From a checkpoint of a small transformer trained on Wikipedia.
Size: 9 layers, width 64.
Architecture: rotary positions, no biases in attention or MLP, untied embeddings, normalized queries and keys.
Training: a variant of Adam for these matrices, 110M tokens, 4981 steps.
Each number is 128 + 32 x the weight over its row's rms, rounded and kept within 0 to 255. Layers, rows and columns count from 0. Numbers have three digits each. The size before them is the row's rms in percent of the matrix's.

# layer 4 MLP up, 128x64, rms 0.0651, rows 0-127, columns 0-31
107:161097152130120132127139107136073146191131188123086096120126130134167159181095138083147109156096
103:092139094074144175195130095178083155104123108164176140110161091122144103122115039139145106167132
098:126111067101132192130108108037119115084118100089111166145097121103098074119163125109160151120113
094:127193141131132153073148138200053111139121165089195144135163095065068127140086156164156126121122
099:113120075105193170133102170075197126061132105143127115193110094128088103126106127112161101161117
111:103114083183118120159113175141077137106093130153107149169109129145137159163158117076123133145128
110:107127142091078154163102152098143103128132142132129052160167145128125136133096205121173153115051
107:108114160170102116082090112118092148119079084101109132139105202141172148127091157089072121168096
102:105150117114072205113173126147111105120138058117144133165059165172131184076142121143167117152193
092:107148102158081110134138198105133104118139134127191136082126109159066120125123131173163156156123
106:148141127129146132176132186143104148170140159082135101155129075136182172116169103124170110103127
095:173146094063128156125104142110183136182162164115079143085113184120114164075150122110089150103155
108:103168144062215141129138137103154139096166152152132136136106115076195092170094081083141154146161
089:154124184197071094123092098165113151108078200077158127124131132170094089142090171156161184119106
098:183120134154115095162115103123063152111076106112169167067144119168112130058147117145169139184100
119:076128156132096084136073112076139164155080138145143087132181151158145150108185116142082161140115
086:054137103132089089153101196097150107104195147113184152130079128130133125085116119066115149152163
103:121133129150187093149192118058085177117110108086100149095098159096168163145137101160119077176139
110:138127091160209117120162136119150199094139113150122139119138105152098102101115083145106088114151
097:035066106143105138127053144099150143075150176143114111152100102072100096121133083116143127101179
098:150142061165141106197120104136116112089161162151126113165164154120128104168124136172149091152083
096:112211135167119184100131085153154154124118167161155156135172096159095098111152162189161136085169
095:146083109096106124222155106098046140158083113129145113138142130120128125129147181202086087132139
099:155122094098081139148120126160145152087119155076125117158200109128050091164136131168149148128127
092:146151091142148142157116116124168134078195137153129205173136125101103112102141078106117120131110
091:097150157111139083152036069155206136146137178117126078182126140114137166202098117108156078148131
096:095056109124126150111122127102165075129115064071151100146158173111159143219131160129062123180126
088:137097112134106143107117055104164117102103116149181159138120141153067120086141142166124083096077
096:133173173144128159092113112118113153120114146147116174098133187141142153191125106196110100134130
088:127167092069134112173126133125118087046106121118178136136184158181092152180161142159081112149079
098:098138138146109199063172094140120124155124130126121180130158161081105174120110116144093158113021
095:108156119137153110150102151159178086182135114111113151083143111126115134106184093081137135065156
095:087123136109138110070142120195138085114166147147124030118156103120101140110124175135106179061123
095:071118094138181130136159175133116091138191095235188108126138096135117131147140064100116171127126
101:152202110060098102094139077115185113100157155222135105146150089123172104120200149170064142139097
100:101180137153140127185140172093147121117158128083183131128153173134152138146082122088181086182111
097:175151062094081154168152133136163164119123100112125115107101132149174098157063125147163143171146
100:139132105113125138119125133136074147111121054124111168125140149100133151184137111152116087127099
103:082101076155155119168125165062157143165083115149163127138149091115108149077140096087167141113130
091:156084135202106139070148210115095162129121085097155141127102119110130121123031098110187130159151
104:140127149114128137096082090221091130144098049134124141123113133159146164113077110153114133107153
099:175107142148096110144132116143124122170074092088081156111125111171127090111177189154085106179124
093:130104122199135145073174131113087100101120138092089125130095156108206155157123152111094093161086
102:120198121078159149094105060185090090115135128126120103070105085119151126091159159162109151115083
102:092194136086085115171138044192143105102077155133156147139124064124103156155155160130129163155062
108:104112095206097136103111135130060142155146154115132148098146136107101123129156180107146140146166
108:144171127105101085163109069194112141094153172168129132112120178070118092151156091178139160112131
090:161196157069163140139123109120147195139154206131063137118133139168122150151116104152140104121147
091:123146096117068100122110131129084060148112130140113110096102118138131107122107171093116181155143
096:155157179113037126105192128169132130165114100184087109138139170155182159128126114156172135140143
092:138153136098137143167144146099096221211118084117110122084149098130143127073091101131131134232143
115:116090130144110131179112123147084168162103152090179162119171099086079158008122128148071107122131
097:050136221100120131135129102097118129111154099153156100135153096059144082137116066119097096164112
109:094155177175123112100104116138139091125111133103088097174089097082095138159125105122111134104133
103:168148119154105092110140118093133061093146096132074124090104163136131101130149137137136122136129
103:064110107137095093098095123096173128116145150101124137108110091034124134164195083117100123087103
111:140125114143129178117182101136146130089104125188100170164130149179120120142061124108113075143135
102:084116132155103139090093084153126126134178129173136094205154121039103129103126086098159124114129
121:103130177090132172133171104107107111128105087101173133164105085096038146098134129149096165132147
106:080184123079163101135040131121197123120157127199116147190155137113100135087147106179119131147127
088:152141167142179126094125180128123177168063179098160111124197108142092142173155153148123093143137
094:128105162107073081067091115080151126120098104117170151156130060135148103108173140119149174085117
099:125069136136130122141085178135091101165113130186165128081155137162068132059117090118195130101134
101:148129100163171098105050148148127166208090087115157182164096127105122123152152130107153104056134
095:191126143113110111130074040107082115112082143135120125095120130150119147133137139139122100096161
100:119128160141108131152114179092080179127078094159140109098092091159131135128157146115143117207140
096:143192163088124154084133112145126098100095121110106089109161152111148084102120143194130111146097
089:131151149091198164117163134122107144136108133062127083147158163037133148095135151129119134131102
101:124156066123173125141169167100138149133174182148053147080118105142135104123061119120131159106221
098:132086109140066166125139168143130152095147159111190159169115082126158139098108124091183090111171
094:185143181105153150081156180214096159116129156078145120065129112125131099175094144077164111180171
107:126084149140109100130071134164110160131098095106117148143097168096121099099138157094202139095124
099:117077105159114107107159113176145093188101086106105109112140144152165101170127139156092142117110
107:136146104125164108154096130120143079130104134089106151150106112134085118092146152046144148113153
097:071094122125184114159077201042170152062124143109165101166140084137165134090092142133120139148142
098:168175094111148132166151126123088102095159150117170129145117121125139153169131128087091155103169
107:132194088180184107153069129094142194165117134160100131131121169167082116185125140126087151095140
090:127120095108132086138150123196133109145158123082127123155111130138169075163093118118109156169090
102:167099170056090119172158137100109140113117125144115123111109112063162108142148144108169091189122
094:089089107132057121148081117074156154142116093169147119096141096139103156202089127114134117119138
104:130167118133124120092214132146154114134128121127094153145139147061189099161097154139139206103182
100:112146128134151107148109135085147104086120140150133117136133132178113119161194163132134093057083
101:076157123121131175129072148092137157078178153154156120187096146134093137085127133067090147147130
113:134093086112107132073160139176067174146105064080100153063149155053097144135130118140147122118134
092:114137160093158156072136057106189161124130104096143126165162114099138173185103116069105093143063
103:143159106090183138169076146164149201165128111135079189117098135104115119140146086124126108203152
105:125119113163178102138080129152125158173102170146142094108154141159037121079117208144168133138103
104:087076116074139131135174150121115146123124096074149146061133155170161173104099142167137071102122
117:194073089123118131173162154042137110143104150086159144144141126177108149136108075137122136072118
087:160148131095138095146122077177090094147100152183080186146143198090129100162126130149086093122152
100:156120193156083147146085124103129162145062155178199124188152139158092140078119114190142148110150
093:119160105163185124109175133099108090093162042112101099160124123106088132224104098170083145098128
098:100117119153108169096139149084120128113165135093108190037134202154159193131145085143175128113188
098:130094130193093142131106159049111130174119074133149137111128108086137111130104137135147138159183
101:047134129102117155134067095104145143104118140128199103193139111107084094157120125135139138097069
102:146141114137109053095130111077089061129108119149123138063162110166119191093166149135100118127114
115:184067085117103137135123140137157158119173121141110153189088107105100087170111098137128176120202
099:180094109129155144125163138128101156190137069087151183112087178109149163092093132101149070168125
113:131115141104105127167144134135163142091163121136099128178125117120185113148109059136100179103117
098:168095165121159154179117137117135142110151161155144074123176175136142148116146146118127138135174
097:142144156113131142110138104164110105090140106107103108094151129129131183170177122204150174063152
098:177091118144093088122148125163081185192131111131142114140151092127113147182113117098147127126105
100:125153080116070156089134081130151140110120109159192161145189145139107126108150058200124141117103
097:105033117125171114058142139159068122145109109073097145103139201096148081095122151126111121074129
093:063127174171108129149080092112125063169148075171113113093136122189111150111164088143141129082168
104:199144127129140147090083132132154110114101139125106136109109109095165133149128168117108143178138
106:187086122149109122120162107097109139153099139108135131032128156152139150051118134096140084104143
088:140125100131107094144150156112150114107168121083154110142076115121135052127100142073152195097128
099:109099126181197141115114128134112139105154106133165062144095142133184143170109095154136098125142
086:064124180106125150142187134127100126120129107152165179108126112122148116159141141129091127116050
100:155116113094099118069145151111142120063106140076107100104162090114140117089142109117090106163140
099:079180100134146176184140178099111189056158159155113087160134094119195103147108183100129101168091
108:129164148157108137151189177099091140124173119059149145069140168104154120157093119099151120111128
100:133188154153145126174070119132097152172092104117094125115112130130115130158148141157154127086111
104:126097111126115102119070156132172136159063091096089086082117141162155109103147142107079095139160
103:164158150124111139121131124117096180136137134085145121096235152105098201103137114068123084106104
098:131177134116129141130080169088072156094140186141149152184105113132099185166101189174128138188113
093:124103122069163170140104102142168138160116154100078158183082108104156136140127095138095142145076
098:091189175074135110186094073114124080099102141130109086047210103110105127141153124163129092168128
099:123095135149097095141132076160163127152110145124142202156202118052041134088131131124115103101130
095:144148148100168159103128089148146164109153132103117115120192178111172061181184145122074123075123
102:171152080141159165139209106136145115140152094085131129112112134064143146187102073087123119113160
099:142158098185148135158155123095101090071120123137077099124127126087139123046169126069108116117168
106:118192119074070123091134165167136129108123175090109139113119130121104089121137137060157176091125
108:139192138124085107099174104147145091135122166095160106193151193224114152162130166194126115146113
102:145075101151137054115169210154133099201117111105113135120082105108100084135149157102080155140167
091:155157103149178089102085077144145107101118110176135095111197104161120167109118101156169119173142
094:093140103089100147137092169127110152116143135153168111129169034086135149111163109110144179116102